From a checkpoint of a small transformer trained on Wikipedia: 2 heads of 128.
Each number is 128 + 32 x the weight over its row's rms, rounded and kept within 0 to 255. Layers, rows and columns count from 0. Numbers have three digits each. The size before them is the row's rms in percent of the matrix's.

# layer 2 MLP up, 512x256, rms 0.0884, rows 374-399, columns 0-127
108:166143120062109092154101132146161149118104121190148087103158110072135158126140125098121170063098108121159163152135167145072091106178123114154130208177095124128172109179124184124130072165133084123191173135168160145121163156147125172140112075111102119160046127131139132153145096121093203127092195089135077081120077118142094123128119073114093195117065104077129156111201156090153160142174
105:145145106185142158085164132195120168102151117170118167103114110142110169171118144140099126138061146144124107111087132116133147144173080131113130135131139156120113149131102157181143148159147133153117115126150094150188127161200133101110119143066148135135148187163078101078162090150070113121137183130114137089117147142169127163166138133109113097110080154216190146166155133140103111062159
094:166183139103091125139102123094107143143090129088127179142113137142154188110115145113138131149135120161130115141138133121128140121095100125120155082115141146054045164122151154147178044081083121139082163149030136127135135163154143182250133112165134046186116075138115103147138136068126079173105109098118154161113165101050134128129118123107140176150104112090132094075098129102082143112112
097:175151107134171148158089131148155131167141108151080133174128145150097115199110101145144195127060153105126134154099174092123128157132081123155077148162176112150095127111117052120102131109127145138130156155131103148135136085154134146195108122169123070122167110118128139119057100160131140131160132132116087160204114099060120066163071180173114135131130107144137140133102107136070103103114
102:156150147086130121135076145123089137148104157088164104110119135152124123150131058110120140146120104119160142139125139109127090159103172073137129145154124139054203117071134130124120070099085102124114182160143120087138195128139119184103137086085199079094135158062176167155074067118157155137139092117097100136170166133160161112130096177100132133158110079120132153133195177115092115086064
106:144154152151219144103086123064084108135143126144124106119149141173086123136097098106102059192119180185148171200117147146142107189123126136106192098133134142140074132080107128118102167084115112148122063135069154121083153110120075121120079158162123079134120116128169154143094125125163130125105179189107111120153106112097111159126118189151178127177157134165140121074124162215087123170091
103:152126110105131126106155067141113132163108068120077113132183131084120106114121136100073118100161157131124130116191147103076114139062116124082105127161143119128042173064101090127128131123099177117116117163136139178177160102051121148078124127123105146202130148154128090121062180153132126115133124108085139097154129191158117130119164145211157118098126106086142187080095105133093171133058
107:146163173158141147122144085099146178120175137166141178088178099118149113124117087137186201131101139154153114111084171124125166063141111097175085119095175173121119164103194141111129092116138165119171136148083094145044092136157146158135110141145134116193133167114145122176134145167109100093166101133095078106090127131091144208114125107137157127119111110090144088075081179164110145099172
095:066147154077076130072179126094100130146102136113180102157178053158105125113134110141109170145115174113104166078143114177118154144102151125118104190089140171109099143127149138160106184153154093150127150179200109153086149124055110106105101090129193095220127128077127105141137124133139158078156122108125133154110161164146130139163171169128086157133152123129083106160120165181118123047132
092:125167229124086093157140107094097123153169092150139096133128198164147069159106076115135076128116135111169131126084171098096186182115127122142125075078130143100180087131147117139166137115102120118181093145120142156153099151094160114107104076172057192125107107115106102142131199150136123112118122151182094149147139101158109112161076107146099119118133062118175108145114142123121121098180
103:105100125076105146099135089125143071158140139129135102101176090132121088125125123086107141179122199110145219094105096088118102155080078133140105128099127055130102148131134112161127100162159106120125199096037114073115101123079133179091129154111105093083162150069093170138151091135175152119110112127130108078114084113131178144068120168141094154111123122139088156151171106157135140069161
091:156128098146137194106104133135171153068083102128100192136109110148137140105133131126132164079118126122139078147121105132146163106120154130132206173205167136182117084224120131104127162075115180112103184154185141148095115109136185049113191143133130138136151167121128141136160093149162114158147145116114143138147078170157163107157096068181121116151118084132147129141151129127081120130156
102:101113147128141144174104171110103133121134137148121163117089145053127147162091089096158145168164118127157121113092161062159134088121143158128182106138113134092132123083100150196114116036180149116178066075116096105094092113152072148123107130083095082109141095151076152115105127144137094125146124168121131155099123079116176090157125110129151111069183191127106121117102070103132102098110
098:086167114120134161090124117132139089162075131130146077110094115112097047075113068148083173224119135147175067151174112125125082147099117105076130216138120210131100133145149158128115113155127158094168105171082131095118115142162164144066150179161137092114083126121109185163115101145094132159141149182123145121150110123127151130102074190084128147132144120158101112119101165102184138174083
105:132136157129116143140141103092121180162123063139057148135097113090100141117158125110182151089081059135116184139174139143149155102137177114150155115088083105173095117154135139065124069064150089145145151106143206137139155139091158113076130082153109150115141147108112126148131131081144094113051096097184133111152117137104076133070086126141117088052149072156112110145095206100077060093108
108:151111183109190104117177141089181162161143130128165153100106121154183138109129162162128141146136148068132169165168102103091155109126112097120143142152050117225143153157145142158196154115126175143176199110116093125145184121096143151146174088110087088126088078099121093125130057120128134111106138107129108110119186164102091086145115088114162114114148136128143199114160107076150138132148
100:149113147127114149146131201144132096151137137041147092179110083117125144158066115105108131132104173122147087123125140108132058128107112191138119154137077190115117153135089131157095109156150131132155130125129154116169116103164090161120142049133133134110061071152156131144107105164196168119154139072116101116153188120134149121144133123084130110135120121183174131159136166129152074114139
101:097115098067084136163105142140144162087078146121076062102129150091170153159180125116089127195087106171144161109153172122135131137060160128117148147104145133081157127071105106084071111078141162141147119130158125099123101125166068140122111181165147118148141110144134113162144083142144060097138132132155133101167172073146167141157157061161125057121135151196118137161155110182116135116136
096:134150166111142120109125106158154086132107127144110192142164183094132099079129118143158131153212133074152115098097090062134154118133164082126106066103150074159094083122174139106144069124110137139105106150067122114137123139147100097091103112098157143127123105129115139134081164053110087145114083166100137125122074119196111103095136143130188096159146099094165112165081111114160169192124
106:176165132076161146167143144125182150146111120123129144060134103052152181198109177107136142048158101130147143147122148167129145154156112106138184116137170106134125190152122148119127162139147159113172120069054178080097197174142144094173103170157101187130138131146098159091126103105062139147143112110142129121137138126098151140168098111134146106054106090146112145145156123098145134118177
094:110166152108142108105140156117199104085139109101129178103182119158193155087114146176142127176118163164189173108164083111145123110087097155159107131128154121131162108162128066110105091115083144043089133123121079154116112124104044061072109136151089135140101098120068128098105169099115154141134104131159128113066130118128088154215129130103072153108115134070163083143107177138134128156118
107:097143157126107137155167100153166205096135114123064145156159080074172155166137167123114144115095131086061132122124150147160179170150144128111116104093104149150157084158157076133112133195126151120123096115136184129166174122097146105140128130133152178116096131182095153159159187180140135140109121072136117202155138193122088166159122112134082039087155134120162147167137115148122151137142
100:107093141096151129125186113139085136095133162162089114169166128164068141133150194160075137137143104094093092106081119133116125169187129157162102070139090131174110091144102147124120106118147067151129163157120151098164134072139150139115121110128142140101142101087145143209106130168121164158130191147171144099107096107140097166094042139147060117106091115117124118053156068092110096197104
095:185148155128161143073100134091095146183109121128114165075094167134137156146141125166175134149104171146113159150121120095182155096194118151164183090146136128126099118141092069110137169184128146097124152177144111150133134100119106138089147087072129141127159090137109138104112136063113133188166164134109115111169092104101180098146162118096191116115128156166175125152081144102165203125108
091:169183113149103118138121124191077123099119124083106101111122202105120068106136093118160136089145206099099174060169098156139107115119121106176108133105151120079063132155134146074133122102164084112159158121085179128131124189109143167093131145157082100115147160091130141140185164119096084050189120181168055115098166079131101159140140124149132039101143121071118124111129163106104130092113
104:119128135098170151125164185164128176059115128151144091084140097112169085083156170191122113152173093122162148093129139118152133117124187122131129124085122114147122121125082172143098154130123118136080151087059068115108117138135074123122138122155175163172132110186162121137116159145188138152178090172113156083131106099154105133119162137133080094115194131101116167160137133172175080152154
# layer 2 MLP down (transposed), 512x256, rms 0.0636, rows 374-398, columns 0-127
104:083120106169156172139150140129108095154134109041100137142083126142115108133138119148080029172098171154086158111178143065114174164084058156122108125081138084108100137154139113168115162128154161139083119096088101181144118046085084091124103196107151144125165142080104121119124100142144068180180079156067209190152163156123108135144105153139138123143131141170122124192093103134098093106148
108:134127135179118152174101149125156149183119173141112115146113123123140123132103147123130118093144099150144122117196137131157175134091142087100105150075118063120154147111162117125064103151205115058152125131186122099110137131085192144123129143060119129064133136100116112111147115176099138145122135106102198122138111161135121092050185099124061143161176115134134092130193155115134141109136
091:147107131166153107124143099156116126139177159137082057088145116133103119114154076126118134135092137141095152125080124146117147127099124159099131195127132060148168150087120113089065180156159138151158108120134152120121145121111150124099110152095163136067213121134134159128145122169121149165076112122133097071153091155207137114118129117188158088099146141094104186192136125118108156190152
096:105155146105062131135175113134126130111126158115149083123124102124119137066088101142101125142168136099159144113139130159096053141138153167088122067072082133128135091154141200104142135107167161145102139109098118103128165148070105071045099159131163147143090137151107116086139202091131115061119164093112148126065151133156158185096150130100131097117144132089138126108133154110192081134155
105:132091106130096158130136109074190109092147068199068137121126157138116152146107127085134167113140123159060169149134117143142104142129115166103148136116153102130070165126114120143134165167133112149159116070163211131115125191104107051156154204146099150127163162147098068154134174135135143115104172183151183147126094091083090101159143039131113145131141133195170133153144094160149121157135
097:151086086154030135144146141179133131121086141099124152127121132089144142135107117138157202052119103120128081074146135122149133138132162165129097145103114114105136085172122141145164095144173161154140122090184085141183077127108169092121122105100178130135131107099124137145160080141097097105155087110122122141088192177141136069104116097092136151083139127087142134126112107079126126029147
107:062169120116166193101103138142153124110164108125161109137095119122172112139117179090156078147083142126124142141098118092188204137134130122146142164066152083156147073155138111148133146130160046096115117139185174061108128145167194121164149164147158151090132056089164140088156039111122119167160060154193115128096132087132105117115159165084149115116149186195115081151132146133120122116162
106:137133061072090079149131110129099164113113107139101138150094134151075155152116174141112073154128155138109126152107105165149130129141110173059110119092085133133139162142107127164115156093124144116137166120146169096146149106124144081093095089080098141060101160129084164077125142156192156118071160095157129137165094107146102080158111161124126141117124107165146187154153132100185109099163
097:157121084197121128163152167137113155115133082176134160071132191143130088152130153067114122090136071140087149137133111115121114095164119141095123110149123116131121072154097123090182110123106139089144099126116120107134096084139134155146181166107074125056100103182093107096143142145119134148123142157126157120088084124181129053115055110152182182112136137127154162122120118104134117187102
093:122124081109131110082125156167191128114105182053121150120145121140118163088167174131103137113159112123126103126152067172131093097094103146085152186154125138145106160132133110159106115107175166124141130117107098159094167154112075110104128141121214077112113092182148191126124114113129089147113106107089145054139162206122168146163097117113160087132177205182126158094150152133157108135060
100:193112130180110102174088120117061159096132124125118166141136095156113115172144135168134078080111108185109097149099138150119106103097162134155164144182147159116166152105109172116131151143125168158106075089223084181109129121170075085140114098136121180174141101164176121174142122081079110100108174122145155161169194155159055152170114092127123122172126155132142124112077152093139114148110
092:119132155071144024109138130110118095173128155135130109144142158134099123135127169096126074130138116119145216116080108092106142085125087150093070137050146078066126151040187150169128136133142114144176089105103133160157154144060105226112140152137114157107093099112098113135066112151118129123100088139130108127103127104120088135101136175075110138136154171127146140113153125134134108114081
098:150141118124089123090126136120175101127154109120123090128134111191112136114179190186138108120129116105092120166187127186130119173143156117134094113151151131128123093185153130038165139228065109162071170182163182138101152127103156118177161107123135138078116124128181116133139123107130171146140162100104110151147139132144073159122176117125094123195119075127131141137131163107128151172102
095:126094104162135153176110113116099187103114136074099146137124137142131171176158193151151061048139150130129197092072152156121183121125181163181182077100133082137185149096111133095119086119136091149134156044122106142178117087109140146109113088116102099144130123120188101116128134106159097125093082080140132127074118085109105146173204086111150077128091133140167173091120087158075100074148
107:160163122124152123138115125182167083121205190109184138106154150123180128134156139166126100173151211123181110108071117123075124137087073142112170125120186148082171164086120086137164157154067169158105098160143058098086084129140105138197131158113196087082143132166159127081104144146118165151150153165085098202133130113129149112133174161176151142167112155138082140100132050183176160201110
109:065132053119135162110139158152118092132074087184053125177167117104076132121136107138119140167108079146115096109126152147207101118114111127124082193101174149077109155106119106095078076109112098109097053181189172133140100121153099136148066128150156171160140172133078114127120172134130101126139120158108141131135086156186128154132131155129121153147167086160094057151111162124131141129100
102:089128130141129103112154064097141174137097134167137128135125159147137152090127131149122117144180092119107118176127156118153145139159088116123124096141193151143159145160172117072171183093054145169146145129146114117080151142033155067121127185134122102094141154076146139107121163127097110113121100153065121215104128137164138119131102145119150127124151159096057100075079097126079123115110
108:113147142112138133116147130108089126135165043115135116129141131110142136109127109159152113106099134112092148211195110157112144131103158163094180140170070205123091126167153155165097071129111082131090139134106122119098111139072171083129122133076135151098137202116132136112109157129129186153175131133146120159094066173095065171096140135106171129140099071123108115104193171140149139162104
100:095116093190130170145110133114070151147167119132129108111152074112158122157107106158078086147065064157105137156112146185137133115114108179134157147129131212102158143094090112109083165126120112157202165116203109150113150124104143182201152097122110100171153162126146163095171087183152149116150197104131165160122146116116145133162150141114031148074115132189072117120149128160124093060155
104:090100176199085106091140085096118185046110146160090146131124151141128133065129136162090148186105185112066085091081109104146067133137161148154099123198083174121124116098175121137085069116172125139123121181170137055109124119090061142122186112128116108116177110132110105181142161144174104084126133140124126136161103082160082168136137162080076116133155128074153113103046103141106207125151
091:121098134147112179135095072121123112177135133148145119190099129134070083153137138050125172080166122131089114138093197107137116126149199107117125119153132172144110156094126183118159188130148102188160082119130202115136146081120151186174150105081155144126181172116179162151097061128118103109116140120128122178146149095135127074105099141116147092120106120143075166123129133072096102109149
106:160104096149099117070127152157131087171094190128171163110139146129108120081110152122139059080132132170140079117075135126103135074112146136129112081160154103129074140123115117156102147054188123111151193107112117130101075156134091139110128074112111127113095117146103074154142094116113166117153171158174117076155131126133134127123065142122214096150113116140124179108120090139201101109152
102:126147132145115129114091120122151122197112089132087145123054129135170155155097122090160115138141160123127168134160166133153135102103120091088132169100156062145114167101139091087136086085106182088151170083105140120091141118090123093108124174138107126117051144187103050044161154114154086093110057093115105185126140162107119102118165091086154194186142178097157113197118160150090108097154
095:045084119138076161204151148153149126080185102130127077159144126095184091114135081128078120131185118104120083104157163175098113157128151105099090152131094081130111155103126120161187049129159124134112105081138176165152118164140161088136052125110135108139100137115131093141117127115146163109164130135140147117120156210175095124117169094171068162119158172107133132143142147136096100156120
093:111128180122163189089120116085164135134173122145113142130139052167117169197147134100089140175113089179156110173138132105137137124183107122086207160122143179130201148127160097169141162138089155107113099149131060156114165130208097150159075120120186101143098095144126118145126098111112132204073135115110166149169096149138179130131144138139148195170092118166156111141112097167108127175167